config.toml
d_model = 160
positions = "rope"
qk_norm = false
tie_embeddings = false
init_std_up = 0.024
grad_clip = 1.0
decay_shape = "linear"
doc_mask = false
Each number is 500 + 50 x the weight over its row's rms, rounded and kept within 0 to 999. Layers, rows and columns count from 0. Numbers have three digits each. The size before them is the row's rms in percent of the matrix's.

# down: layer 5 MLP down (transposed), 640x160, rms 0.0154, rows 141-222, columns 0-79
# up: layer 5 MLP up, 640x160, rms 0.0202, rows 142-222, columns 0-79
down141 010:420490552487487486484470494514474521622476524603332543571512513540456538535409542456525543481583557541441473546552503480508434528449501494495432452506527376498549560443559516415533543526591485567435518565471429563543434490526531517479495640
up142 011:509449548462497429501473521562452381536472506521542462461519594442502480445461439505416373490514490549527526479455414485501594447536552366503508511421470521428485497529367548536466380518375423481486497462467422494478461466494448529550420429
down142 009:511469429594461524520483495412465598483623552563456565561522506550536457540450518435557575519501585494451491495528506479508384567444463522564483496521552481569497526526515563537531597557568567580560481549495472481524523529536521554479440561
up143 010:506507512527516553513585425507562577538647601405525482488416545582484459456528581460507531561473614490506458498486597509518516557460516562575556499492514513532463503415500541507482517575588553512488509524525513488510470406516460455570472568
down143 011:496549596546489486524576500525553585581453448585529496586587436472508470545542547635498548448551464499531555540517524452510520525542631459529578507540576583490553520594470503519490527456496514469560516497560534539558560599542532536520499626
up144 014:458517555488485501503426523470449505524420530441516499494420456491466455456440500481464501475445464387423402501435496454469509481442515512391506507515436475479497459439489431449427457500419536450443512479457472479552485458497489486483475489
down144 011:542380395472485497583595517451537522429569454496547498461588536446471429502525528490427401547504475480449565435436498495478432462437455439580533485492520494562451424503508526532487505517494441484468534526514588459427475565419427489428548483
up145 011:479459429514519520435465605449502460419477497492447471413429478541504557443462471513492474405473467518513402499513490438450460526464385518428482464530468425491486549484414466469482483522434527454484449372473493445433486433491468444473478521
down145 010:565548632511449461565530481496511409531514464527508541579539534458463533501572474493551599616512476536529512506532502612505504570550537474537500528419497580487513533508511550582556474484566488534533579518529567556461519415564501560534589506
up146 011:519481468489468476437480458534550408468388447547486513508542401446477577488475475556475488437482476526500453410502461511472449448605486441512486507468466477547537477571454504462428481434411526519484526423454502490477505503533526526409414489
down146 011:529537440498524524506460501501422522467607570450524535420561580588587542479544492456558525528444501500517550467523516564470508611484487553522534505530494521474422539498512497591570531566503533543490488484510528458472533462505452572548561486
up147 254:535431544499485421526521420477488513438538431539410578505489532461451428515587486515447489475518534505518525592468468553550481401514418468555437374583490470405394455444510533554530512473511524442514475476431489499533430515475466617530596525
down147 186:535515536463512434518540414570583541433504432447541516517485590382495464486595482440435472486450586477566538542441526501505531472544501484468464524553497433452455501481541474549539484467524504449549448465449465428444528502461550592496559437
up148 009:503484532483449493438525459503487610478457562550564446548478432456477429531563477526494539514494545400557521527495496520593430527526457506457551519508537539483505581542522414562431581517503568519497447518536516464480518572618542470484560548
down148 009:464418480461527459523496554552548389526511469447433529471505525507537499546479524474517328540588477486474501525424468543451508363473510558525573457528475528562530456461512564449569468463533492490485531527489520519486521571469562502499510338
up149 010:567554511511451520428473580489484574514517489586523475514482609446522507478584435589482502509621506431481577467569489493504547494497489545538497534593574455500601568540548447470582492484522498408568541535463527478442582486526519588495584546
down149 010:494481441528570438602611499501556493503536524495562543512506533554459521522502461456475576595504496451454488536438547537458506428542528635493587530514481565639515431523411632534484473461468517528533487533607523417575451587568529520502544448
up150 025:455505439533500465501455565508471435522368428486506479447434490493435528457453489439489518471526472546495389527520508496459509414420409523386467539420477551507533547508530486408503543536324515436455502491457553512462414479490446517462483485
down150 014:589512538537409499558516491408584536448558509543575555537616537426467462495549527514545581575516538463559609451471539527528518466507484458580453507584478508454482421489469498556456525543578423556507465466522492460446528421486461516455513481
up151 349:507517498546500585470461563531389528437512558514460551478493465499553573499462566499534554575518438621519545575474536531473396556486521444536450443501614460532335487433557588506491454498483507507556517610459583448511497553573513610484482460
down151 342:571478426555415449455409506458498558490512463566452498487507418431572517467472444570524564463533543579524555526463491556436376519547585478584458489474577522464436412494463504525563545521517577486496503533476515540534563517559458517537460533
up152 157:513541509488511388501572497487465528576450469534548512508507526461494509449375530531424550501602590584500428521441493523514525469474574522543531552466547564519555550527552540472520496507490538399548546395442551551426512586469505503472511495
down152 148:494471446497490621528468514497469469431554562491511520523542466574468528578605409487547518531428402430483595498519488499527464478541431462543483446527514513483443437476457435493477482493548425604505452574542484505578497434533505516518515513
up153 305:453500566526457494641523430507376485550485442582400582500448482535504514529668456457460423586571419443562498471497488572502393407511532505489547444502520569515486508446531449529527553455471451535580479541457427435498481446496557495485529543
down153 298:591557486421504431598502512497414572457452519586544514470564488547521474542542576536511387552512451449501594569533436576474453529404465567497551482507575510537583480488476523441524394469479462448493612562434504435492471534585504442429505384
up154 010:466455589445622553579503609515467491545556451422628624505497519569575510474460492525505397413507490609572505557521535477516487475495429460488558533559575417527462581447519561516568508433501453550535487525503528568422484515447450494496536462
down154 010:571516505571423514471535591412524494499387507570490484573457512432499515512418537482531582553508493584500445559492527575516517542467575533555501497418476489475549483513580473554558517469547520415389528514448479559534551399487519506515490561
up155 009:477463538491473391506483491579470524501540443441600514480522376380490530512515421502514449514512557430511484571469426420518446405452504420468510475472495518536525557565539540460453457453553550542436450574540503455545501480464539565507477477
down155 009:527448502551604580484515519486513473460487553466552557537493572504571501485486493393513361505457468515485582417534447584576576526547531560562484542588519551554539440462477451560593489491514454486438487557455431480496625534472464457537480468
up156 019:460480496472488500492437436424490402480470519438476422446507471479477435462440478445465411464407499514510435439458462505500495461447439402520485488452458493482413482482480497496433454440470484447436443458445402428420480465438492393450440478
down156 010:458462441515422480423498513442440556496534548583406496592477454608497514461474519582500574460589452533457488539479509465551450575509499499530487495497551433502562477443553504513500544532560483558528528494483516536534528509576541535523504535
up157 013:562555446529466549516431511486456570492469549533461470469475562593546539475519539476507485486472597568478550386462560514479570582484534583532475522555479512472433513419572415511550476498552507512588480564550449451490567434502547482482557521
down157 011:459449494471532446478575519477540547548459496546507471527478474440437487511522487558405513502456416424527514548543435483503427465586499475457438467487506465472571467578467512450454421517480557431541535509564602492608511513599504513501471512
up158 183:511440502512484473526427439579400510455442573461547483487533429476546517467462593522453503439464474476536604454560467591508408436549559499557472489556463483451479547439511350511407525505506535588552491445457493501500470431447479522451527478
down158 191:482519474524499507460494440417524481488570454534471556461418510452423473523532395528497572511581489436423371560449578432501587532483481624440509528508530552523493487573456576508556470449497491457407477492548475501432553570510545509494509468
up159 013:439543487531451487520520325488495442440424517537456420514497468490413525423463505430474509507459454449466439412462513460496494481497504458592433430501465520466476422431494433511477539441527405498521459534460453379520494478475443472439461480
down159 012:476489535512486494503458525516548508518573566507505487492532489558619461542592492589522483535549559414482570537570499413465499553531504481476567501552481469455495589627474593526456514581429601546570483448533566490484436549618532484551517511
up160 010:506594500509454563472399533551497512519484502571447419496447415489465489541516481471480466421543488431420525433425504529441520605565451508471450469611476432470430534465430480439547589431527548452458464468450471495436479497515523488426496496
down160 010:559446404476507380460517521414528474316507455494530591414553469543451452427502484500456520547439413446477392540472563503454483409502512499551464425437449535462509393593456492477437448491435487505528505446562575445528521415504445523525547460
up161 013:445521533506570479575467442454450524511419515516476483475492456579499495483403548409486517451463461469481366490470550494511505466400463519450466524460442494510451472473569451538403587519367573432454544496467478499458496531564462427481574465
down161 010:522474440463454494517548553469600447466509535580422518481472518458399518570494536534511501589555472457542552535446530525494518421558509397574463517499502393497507454472557566501519415531561447533435545487478611569431467470456447571459490519
up162 025:503490451394441454415619446479457484549374451490459486535505546414477492504514409467500459486481526419519545469444445509562456520512560508517494483497495477422508507530550470504519365474404431541592555561476401484497564506554450572512510493
down162 016:500452485527542492588557575565493507490571522514468431470469504539538552544483463552546500525575453571561443518581533499498624455585391532450509546450521419606515526467510438508484605489549580490474467395536532531548512462515531461571480563
up163 012:482501532388483335468431457412486513538462459444446507552532482465512408441435514543455393462530499423471497488430428446496481528432528470481491447448488479435482439459464485518472354490447507526500465549487481400438504522522537484478479452
down163 011:520444406454553621498543603540456477563556514573465625437480523485462514553443438476492478494502472487450460492499597581496437486550457477536455502476486482594491502512539483500646605474581552452479491583473503547618467551437503523447485543
up164 010:438575522507482523539486598496491494473411543465452469480524415553434482532471482470509547481479495530495493439499461520469501465513483448458464432534512527539478406459440500513439567520487566452513460505442524502474480532453562453458472488
down164 011:498425578437475464451523468459601447459579500569545501550532597507525429397554480542455456592495501511454496518535511475469450537463512566538506469447357482427464484436555479468508455503419438582478525504556447389508560464521485560525505488
up165 010:493556485533422528544512432471526513400463429433454439497495403387376543530568456430510583478479460438417398548485509488418456469581485429441513437470562396541542478582452504424543571428513480484470565480557542542546444564441453464423484483
down165 010:572585536551516574562512498611525394409569461410672465494530527492571526506529535553546424604514547564550581489497482503529533569511561583525592569544492584462509505504525490615495501551433464553474539491500488476448607492460485495578520440
up166 012:463488511420555444504495445446470450483404521494444418502540564368487427500480501446524456484501518563561520482396440484543501474541472462483494523371450595397435470510492433585436420528462496537497484464451478486516529498535506468488414493
down166 011:388490455515451607553448541528559495583596468546436492519505489601463537553447491557505458466559526492524556456546495499547460517475473411535474550615594397512525538418528505479572623549596487498531462513517458601527484521499495577474445550
up167 010:546488535504392549429488487501489580515582455532466481490522420478452544514531482517456594560535559515436584477514460449485394500562456532461512438474534514417562512519440477445451568483569448540525503486467553493586493456537591578559465518
down167 010:425475537446557494499521469542463451476509497436585481496499566492536491489517472421485375491423520491474511529434436490434504533476538520499475523582463576496513611528481465500484485549389517468548398481555444480465516545417459424464453442
up168 013:565482420461508481455576436456516508532506500461510458530474480461488504533487432534504528541505496502567540529470417507480534469512584469521512513403540565506537538545607537580480460594552555541515527491574554446561533451547525520550494507
down168 010:446579588524547540494464534529479440594523524512378463480483521421536604490494481489511476410590553487575523453537593521559516555540459495379531518515553491529523561434420419398518565453554442554509515483458405585550512494517563499521519510
up169 013:515476528479492472509540599604496509515495482528582538507564516489484535531524519532480588500574493517550504580499495544533515496522517468509536504516559498484631509538464618524499498585512556491527535494469585553539482570488504527594537538
down169 011:616521557515454561486570531517527522458526538559503567489529497534599432473450505515542516569570562527485468597489573533481473497389609636500566569536481542554491554516502452511531536473504505538528506489559513414563533504429469503501503440
up170 010:461510527512567474552507432476499358511419535447515385572594474461469493478492483461485457479515488625491526344486431470509549508531463427514408479431477611506423457525439538478398447518404482572463486482453464420496497508479511517476428469
down170 010:419464424454514479400447498484498576449573534546349590416509487508523506527499515439559466419508484416406462474522469476529418484449457462502497508532457430528459494504558455453537508552518483479489447481461494526484507448518465488525501544
up171 012:486369476488428516443494401487495550477492499530443520429469511452467464493496523482483522518457532444461494520491494473423420483474468507533562527477399510475449493455500424517407413471540556503544445533536455484482458404500565452467496489
down171 012:479512491488493491553505495543474473597413466408476464481449393493425493473485456530433440372473492459462506475460463461506487434537492392455411461547552535368513490500439479446482492472447487461443482467492467473466497525467469532438405479
up172 010:504468483581507481556562595536550512471488477510555523580629512528510530598551509546560544557528477497518488480492507518505453516504455453475530576586473598536599537554487575435475534530449579497516537472441538519479524549515558501488493560
down172 010:537516511383511590439515499488505468464525536466450574463475467507586467472456493427501430451512504514400441491517479608529548483469513580565529499499479460552472474429579492530516452472540423510425557503505531478439506451455443544592600374
up173 013:458462470494441438452521441490464464449520458330503440490370377477453437507443472433479463486466498502481442453481488496435415513492473377435421440409475521545522534470445549469506526470482451466453479463478518508513457457461428475427449469
down173 011:481542589523488534426472559512508514524428494559494502480596576459598593523536550521557508500537481590548592525499535474552603573481528531569565480474472579455465527484584407496476566514481471533531500470513447562507588434516567538574554583
up174 010:575534534573517474445474510544455568563527524522481545495413507487521444615532508512479489492569491477493562548448495488453511502509528527426561579490492520480520559500534476541543438572527607463473553514528523471626489445594591539513593445
down174 009:463529449518531579609556473534589494553528461479453531453530487510410590477500526443522524448525499464564535497442501545518519412486439435546534503527576568565488489545449571432497598493550453541524531511481496539490510571502497515417514528
up175 017:441500509441431385530510398508472473448579502451548441511501413391498396578574512499523397514497512458550565498502458430569437511493484388454493531504530464497416467486483540541469456471544489532435493465514485557544508536452556451494517513
down175 014:477547505481572608396482544507519540584507544549405574514407473596483553467453521447587475387602471510494491531533493579546586511557548569503517429476463534506518482483621464462553503466532510483558505533471414555526571593459545543570510453
up176 308:435455498438566498509446551524407587549380514553492559459525506546514532599560545376517527488477529381604587495475564457512442492493467499451480544587496502484473532407453530505490492473467469432520376580465507498556490484483472552493508531
down176 333:408476537496528564534506544471441519503481512442483532458511487512478497605498545426522472538499511368531579499494491489518536498433347465491536574571470437535467426418419536545438495492509521417573537532497390459482438451570422564489475517
up177 017:474515571604538579603527524545549464552535545503540495502520517594488582512472489444504622526511470556518480501513574638488550561504582531581518488502476490546565443506470564498564575605473489481537530610488559508540480531463454474531520432
down177 014:519453539476410481458484413479453466364393439525534491484473465402512428477474496593464496597441557491445466519498514369472438493411485403522441517467513462363516575509431407482467481494396488510472448385466493469454465456523467437457445537
up178 011:526516469535497549517486598587547519493488496488510572421514512588524567535532574498544498532544526567517446500529573581434529536552554458533528451568535459565498478537457579459543592507577508457470442486513545563542542535459490509502510506
down178 011:538508570477500505458549487475438518470468517538533484574531481509537505453536489503431556649384461542507531521531488504561514567489587466531494497423496541425530555511509472592474454499476514505553561515457471432513553358504521546548522518
up179 011:464540515544557532594429500435452400535430438428436500544541449582520486532471541448551539504452465672497472439506493564473530468454444542472475516438486565531414508491580426543437566522493569535477515512501569543562482496543608455396535489
down179 009:428561461417450472435537584482596490577502513535580527424507530542435513505472569506419481566512592427523559524483502547537508522521525419576408498503444467480544517485547444432535497567497514544432552483433492513446552433527505597456500513
up180 243:494476444494403536439495483427477512511538554494506554526468508519529444543542374487512523499540448429540421531423439518502531533493459379628584500548510510482444510477491521415509582522479367504507488462546541438474489505558521512458494524
down180 310:461461493475600481552497517540474537461450444490437449470521470437426487526470611477530513498479531437486533455504544523530501508525534594426489467435474549514545431519421527668499445456568637519550504517470434526506542463466471509556544412
up181 011:503516487520517540409575474578487470493611488391517459479472449438498470522456445500507379477489437373540536437386475467476484558598523411528505493511452505473391498463426536495489520427549390503511486471467491419486495415478403473519449499
down181 009:552499508490414396468407467462479481508410435522397444487567469439490500494538563508473574415498465550471487520525542529499548573459498538511545487415541485513513519541442509420520526520471474474547449439438472560569500443513539451546558507
up182 010:562451411516411481460454514451469476418467445502441449458493453474457530462466392497520548523483547480496430446512482487459488548480446431443431494466513462555545484465449509389477496472556480411556427386423507448374491478409510402468432468
down182 011:522497568434458475441394499454462403440528467416542499506446445465513518459498439454415456391479450496468498457484445496457459538525449512417518492477445484420481493430456423511430428462419393495500493531511488430519492437437481481560469412
up183 009:492478523541510552491515557433485505509369532561468539466488363552506553515430451521530615494438524563448384479477455512460488399414537489445510464533436455577515424501537490513448498554527576502459514442475466553557495524500498459506533494
down183 009:528518486402518455473445442484540467492505528447528434493475563484466519465548518437454386584470487417512587443464453542473488555521459489509507535508472546450394509398483413497478439546421479554383548542417514422425511493478401604511492458
up184 009:575525453492480450514519526482488611535427537486520554442445533561477541449528552542480449435526579494427464502496559438445488571489489516554507492588556430583608550549562515526603486526614505603523525481483495469491538495493488630449560499
down184 009:499452460479583495513457483499493408476488450494507389484497560406484509484494441497455456585448401481443532510480477526435447424420450539375486483483472442459426454483471535557426436493470469477460545549560487476506429492524450463492476497
up185 012:518459493452532450485442473604515414491522530418513521456466450529520498516467496450489499452524474445457369526503521531425487514519471461462516477466452462524553480501448591408480425470438568425464447512428525464542423492448478464447448498
down185 010:583463552576413534440543518444463539355505489523595518510516431520502502440466485575440572552437481566504429519491520450557483561410543494561449509466545491449458510523475459557459526461463458533485524483540524452457543468410501456475506570
up186 239:493506516441464494578565550527304565465468391532559557514547417521565451502555480524562591438463565517565523463439576501497514444459546498553512556509471516511523504418477394482464549503590439500584472493525428508474478447507479545431432578
down186 264:494446503578559536441456459476599455506522525408469519471426518491447552470432569496514456585445501466387472471530437461505513543486406547439516501476452521491464492548493610577546493579500582484425542508478578476556516525497480460511559435
up187 012:440493512505489514464493469587489379531487532477503437428511488516490481439486485426482431479476448520492487400511512546494511486531507450592454494506442532504440489429450519496486461410391466438505424463371425492459481466448508511437460515
down187 010:507417508567434400461472507403488573439581553585497552509548449568534493423479523582474617518459541507453470550527485386459431554486504504522411501512531449432470472503524491503453513539530538575585471509561558456499482483562547466557480597
up188 235:556596480519497495467454479457506521473508507457516435442521465573507505484569455517499435439489494641416581529520509524567526459583535466585426507526397474482499548415408532442533442529518528555514497543506499428426487554458395500466462512
down188 261:477499514501554533527499553569561492455483407578540584517515442505487473496439515472507561559485480356553478439515461481425529542413435507366566530433491505573512431538605487552493561550477498390461566465509470573526499473527541566562492521
up189 011:499511491427429337444478421527481499514506529501523433492498485400505417535546504493497466515533567428483537492476402428489446523549480421510472502460468442476432434499398508505412385471647476512438528531452443483476504523460573412522488474
down189 010:505495399430604577406475455516487528527570449503464580494487382612424527459438415459503407423510397433471491455561481482518524468471498553501565476533466503526481432532504477452536544454494522441555407614537468417551582544482469584519467487
up190 013:479496525535475610516545530568489595509596560505543524495545586583516482559599488512492498560508500556534628482541500554501494516528549481537541439608507584499474451474486566543527543491602469549541481560552544542484553489471475532587556515
down190 011:508489601459510422480571495506481511461349512563420449530469466423541465430503521516485527454450510498417426564517447427538528452465610526487487522496514463489543517529485486421490393435428521420484505448479436450566495505542589463507475520
up191 011:506504501544548571589521603500509531557573489378589552494501566595563472464463465501534348543518558571539423454444516528439547544431523552530519522580563405510433556514532541546561503549451521550500515593552493579466527482462435591501591485
down191 013:540481422447455407452527500439463493515387511570458466470451450388405488512431512478457568533426427445446533468483451488494422414533522399560439464440477504493551457484473461509455449443553520388452511471407434503504504480524498480455453519
up192 012:484495503572545637592473417437526494495611543454506519427421470549473486494497499418535601508460533530427412518527589544499459523474480531508501463476486393534454561455501527454484611516540555466438507464512534531512381469487444489513446494
down192 010:479591568571399433501460487476534461418404436486579438512514451436447592481512572591474562500526517546569529498467485451476529539573567372499471454496581518438541474483466469525416466542401449502447439441481528575389593489437498482494492554
up193 009:425490423558456481612436515426481492466449430452467500456587444520406527483510517475537475595479480487469456477505452484433516503463577442470498381595448379508442409457466499407511560557444464512438488572556432563449448545413400442520506448
down193 008:612493526423546592407596465533437521412479622474559510531456553541568523453535489463477473580477491520438551495587522527503489509533452526610521461425448536462585465476535448551475423535444542465431523503453512448556519475483469501533485431
up194 010:475382500480475554367547469481483433449533446517484526537537556453505553404470512554504545537495459497558534504583454501533421498558459535535484494428494459533467517542396501468413376400505381412561505516535512486476512483476435450486454464
down194 010:440546547511445424564413420547405522525420485416486451490452420509546442565531434434548481432498508489491466458528457422461501525480497518419534547544513495423409529533418501511456517442427496481494423408502416441463465478469564418486467477
up195 010:522494482507477504473504525408415571481500510470451449480505466527515408518508489580502522431500442472494645448535431474492498419441492494505465491533542564512450525466583494488487488574509454429516477570548536486383528494486518500478666462
down195 012:462474601476586486538557591574537501532527571534516575551537600558549566557527486443542500574562597490480486556492546536473496508507466573473512481548451499591566522466571565448519475498520523580443557486478437474635403568509544487501570519
up196 012:480519488511495532500429455411494488493536598468476466414489443542428461458492455444474503473396558511456396444500421481476518452431472454550508446477491438521409500457518510548404477562506593508392455440510531430449464437499560447486478516
down196 010:459449502431492393486457437483476418504504448472504446488453496435467532435505491522449427556517489490455518457443482480462370501520510408428454529505501519434515508482432448498496423500489453502487530548429396510446527574455506509450497502
up197 009:485600561546495616483510478543493543553425559526489460447450440488481563465493486494485609460424547527500426482461530581462564440522496629551461503457498572495434563521534435542451506491481568514441531550522521468588494470605613589465528532
down197 010:468411436490523400565459406523507429452511398488547445471520468511466433490517484530501453585499499443523568473451478450462422470483459448472498574626514501466470509524426516449429518523481474532495504461502471494418490518496483470453443488
up198 189:475555482548514566549412514458509426424508426530472472495523464390474441512458455471558488570524499379490568526566502476528523525457553511458482401506523453524493456553467514475578454497585515357477459524511562516477519611505410455530559555
down198 190:503504543503493446439544505493491607549458512497586544431453472561529502455568568524413404449515514591535420501522492504464517493483416474554509547470487505469521522508470444427445517518437481611566524454556480504476424380472525528477447457
up199 164:617549453481531446420627427553416543551489528540550516479465436543489502462448419486433522478492551576548465524431525460523495597460469502535582533416483549429451519443503538497514422498356511489577524445507438476520472487523423579599502518
down199 169:441442541507490595553426564509587502407545473549457515539512545531582459487523580482508564522471403549445575460498405496438499406589504470491413501556561537533546451513537496450466496542606453450416499503464542475472511501474599435420512481
up200 010:546528532526530488491500453542568544495465622640497562469437480511523534578483534527504531458444572518459455533458569463491435523530474534494581517549426539507507520513560465562432518506642612517498521451497441460576509483517604502505459533
down200 010:429507476486498517496441434444518474538506399456505383588535477548459513371548484513499475438507432434570543492507424511462531458459450442394506491485575537426435528488490523465482515539465442528525471470554528495423508522515427483488485474
up201 136:515594537485486412597445498534403558467569465470452474555482426617479476509481488482596535445503479479526696460483457474450522433480607520471497519563475557502563537465502454472424392432525549563552499544518527521445502493540534540506454511
down201 108:526458500493515599397573525485550492513477490502611525452546532464522508488572523564462440528502539569502301564486557499577468553498388407540449456470552472530447482515471551508533646524467413518448512486454484423515447560472460437566511502
up202 012:422398466447510477481497448426468447456464518426453461455576576439487416420490467441504412502462475505496531507439408457530479426446449464460463446412487526434417526512432496585437442520377460464425484469506429455418472475466492471529439452
down202 011:435509474491501489536488489548470454565482481517344486508381440516474484495446491490486517468567511536456448430471475495514465439499432442455419543526540381532536434385522541455487497470560479540492440476391426580496449525518524463422395469
up203 013:477513461533458399515444466520497445441402478501466441478439455509488495517432530428477497518505488518424409425475490531439490470434530430443476447505432425558547378477513494474504513574403526454449493467444445566588475541388426423463463488
down203 010:566489538482489620416530542476520578542537604550560518474499487487512495494534521538523491586491503452559602485573508463519549576460542488620547467506496557473488520465485433492484504560552458554521575493520575471510583513504424540512539494
up204 011:485478486471553522486419531415525473491509521456430557458531505530588423550474570493514334443417551542481535510472494469523426523386427527495543510562473479460397542454612487537508398526517510530491441454471447455471521426492567512465475553
down204 010:473474475454467441455544571500459585579486486520417441496481539474405549471494522502428570459526438512530464507464506597511466492598483435460379454405464466526489527411532466447511519456551525435459624509483509563513481552481518509479567543
up205 011:451495570402592488567482476426525480565478452459552547513589429534518504432398513518425389502482477532493480527451417435551506429469457438488498484482513483484422495532580516531476443484463552573488452468505460458455479484461487599494455533
down205 010:470465475518502471386523544469494501458538578544386454491489645444486532478493457447493503528487504515497531459526512576511445585508540513497406476459477447543567477478535503518559513532564453458413504563468490628514530427488441440476459579
up206 012:548494500496616493538568616466543510511547555454534590541557596512588507480525503530574448491535501619514533495533479554551513553516535520503550462493547540536584528527570559580599415596548530550623505451528510504550526515501524599563517526
down206 010:426544548503459558433449556516484482551486466601440411555438529457447523528507486536423575476438590581479461517512475542513505538483386494429437493458532434555471550410510461500516558536481449484461518536511430558507510477456541447478502547
up207 256:426483539519526504556422484551506522562469522547399520545388514471553485594654497533435493520508520373468587559544495473577486464439497469559548477534508484495562480438491506445526478496518565544579526469511448452448480572530406487513561494
down207 252:557513436555507472494522562424457397465462459585444535467481524458507475480531564519509466516459483494605505441405475469406467481428484537476450537435581544508521489514551520541386540500588575531521581591558438357487519412511521483571437489
up208 011:439485451533500407548533391388470406517539531431520426509481509470440418478456420416515494545455515446521535454458428483471458514495467415399398546361469521487484508521414505498455484485463442498462492515418528485452493522450429409440464435
down208 012:495537542563500597470504517568553511538563536600433572505515485522512615580437578540539483448630533607508563512553536489520487539490523541599512509543569484504566567505557498484524588602559514521502482573537480631542518532545602549579567537
up209 012:578522553490527538492477601565477573555520507582642604493473513521543552503511444565521420529514581435500484543518527502520554551528577501516539614615569440506439609497526507442540459504534558452514454501505524509537545460563562514538506580
down209 010:579430444535511454533541512425463490410511525412514522529488474469455504456514464462429541514442384500494522436511465520479433566514457525557511408390464519541499395503410555574423502429455457547501565534523525434483596497471484550486492440
up210 020:460461508482525437572422506498457440467431498473459441450487487562511481483512574474538512499509494550521438542528518494547533416406401556369521553440533614584573563572534531517476550561335550467434465467472560596467487488501526472428508531
down210 015:547525514529466529509522531469575579592603552598532651525541544505507446511523567520530498582565521480525603470459486487557502485519566483554455509592461503501485415418607528489567483526601454580500532556522465525462476548487488561474501511
up211 010:438555484400539525519457499345493485454485504487480469526547491468416468514447509513493468482465444518543514501499361465500492450517466420471491443421592402496378457505436457580417495452515439498442539453526451461503516584472501498490420414
down211 009:414546513500506451467591458471539465508566514485422466574483544605507481447481502494545481533489555522573406466500552541491479482512503513430520477444446480538511456500612511503521517499483555509453490471422400546430554457503539528484585519
up212 106:497446494464516446430504555399526513627458432550407555490464531432505485501438490632389499525521473435532446554561516463455553436455557517480524517429509478506609481476494543522552538508504514434417490475467554575475463458541548502517510500
down212 090:577607504544511519556506424526424524411521505435580460467575486547494490479473519346603518485476512467477517425492500513487474533511444540529476514540535535546481536503494469507445463482447468542537517493517493457569512544408408501460510521
up213 010:509456510467429581379482428471558511450492483579491516495411490444482540425426506560482582547516547421437448541548532516509399511579406625556490533427508432559514497476483450429482476420497497441501458518491524498483484466549556519425428534
down213 011:456505526532495404546393452518447500461483438411611460479567465484494504487518449546449474484413499469571497423440459376450540551503491494430477481601460548466448437502393467508431492462421435510538419415542496430474457510411490409496479479
up214 289:445440509469530461604542538559428557572513453503546546429463481558482477549613519463519451516472456531551576528522481568441515351438521458451575467488535589487508489463497403462581535431475543469594516554447511479521492467513525487553470486
down214 320:457497514513610458541531488602454598539536449565488516497466491521410495509506512513584479536464453489468474564586548506497527399482454560515593445435538524506542470429413326498524449488490579502530528530462502429445576522423496524564547471
up215 015:425471503504477457523465402447479444460442489465464451466467421471415458504459531412463487507409460463449464495448484486466436442478472426476479471429424467465404469447436431508411507463419484512402489446475440484516489488495471390498404433
down215 010:491498533482441581470506490497544515528517493459438472541526490534547497523504562563512438494553521537566536444509495496497565513481593406514487433542568462454576496485616515479519506591490579477464484406416526523425493473461425564497502550
up216 208:482478532530532511498501468534373490525447525527415589505496522539504484442516356473443511527438431477545516432474364553502478454574480406534584504547429530495543555522462373446451548509490487600435490549456428457434485528465517473487474541
down216 208:528479556426493438478515498458558493478524469463562392528532457442518520554458532550563472488491627512487566510515589434504539566499520619489460566516580497436477358462503586562582499461445521404519501458498562523555538441530448499563517479
up217 011:419533478452485489504445483461438457486395410382498503520432414484489530454442538485471460441465440496503464423430487462469538477482462527455427442445559445600375511507440428543518461404490397491461504472523468539517534458501524544487528483
down217 010:528545431487497477428509481431508434553513540554474471501495576433507398531500494507537440561467448431548638486492457534469565486477516556530527454425354530477495404542536448440528488514472542531489524500454463461527566418522460478476458474
up218 010:531471479502462496506578457501549515537575426475535544529446377536512655490506459500463537434506493455446443565563573398476444508475363586529422569485533457529507549567561469474587522425586514577445572492522511513462464489501562561475577496
down218 010:478511441513585473462461393570549480426432489426506467470478526403404472503441453460542483483439441467569531480440455557466518428520538562421448490530448534456481433552445486515429464466490443444401493538535524579435554423537454483525479482
up219 011:558525510469465409416525538613488470530504435627549475533490515403474546448525537556450388463562475456562517503497551446555516465618455471558529505464555464455562471571453464474551520449454438527553495391439487513490535500527465533559433479
down219 011:537506489532461547503463489412515494472601551527481545548597536605557462534471477433603568587448543500500506501513543529418513544427539572549527442510438520576476578543527613632580566560509589546605470501564535445505476500508501546523545511
up220 011:507560510582491525531580518546509531512592563509491487526457558533442525506518476524536581542555520495506556525527495555501576575552617523572488507538556519578541505555426571518533493569527433487530562596515571560516559515471413422504553488
down220 010:548537591517593512472513427575491479449472530514540528563547488540521502511538493567507581518553465516442497507593576443497485575483552473550582534428533529354530578567461519473429528452415579577577483483536417399563414515555559560561516576
up221 011:484558562462558502516485604499455504547397447433588551542545450487495520514468482540443459444547432542513488459485430479490506407557450446453490542479635423543448471528530530515512498427445526436447492479442494469458553557472584545436521409
down221 012:517449491513523535503518544489570468474570557581473556550496618558525514472493515422557534682466547573525498506518531596539518538460558549541525505508457458573551449496541508583492531509534460563447520526510481501489562425517498553533538581
up222 012:475532533579537487545493551551488497555581500468516527528475610566538578431474517426548517531481572551496476504453570621526575567509563578515453533501531490562566574470423519492619504516429512473549514580494448560526545451585487519568553457
down222 010:567460513546410552550546563502509480401403555549619565482514457432455450596435542617438618541455457494514543468583485391437473470478501375656453433476513508455556448493443483491441486498461550550536490511525564493571503502506516417480437624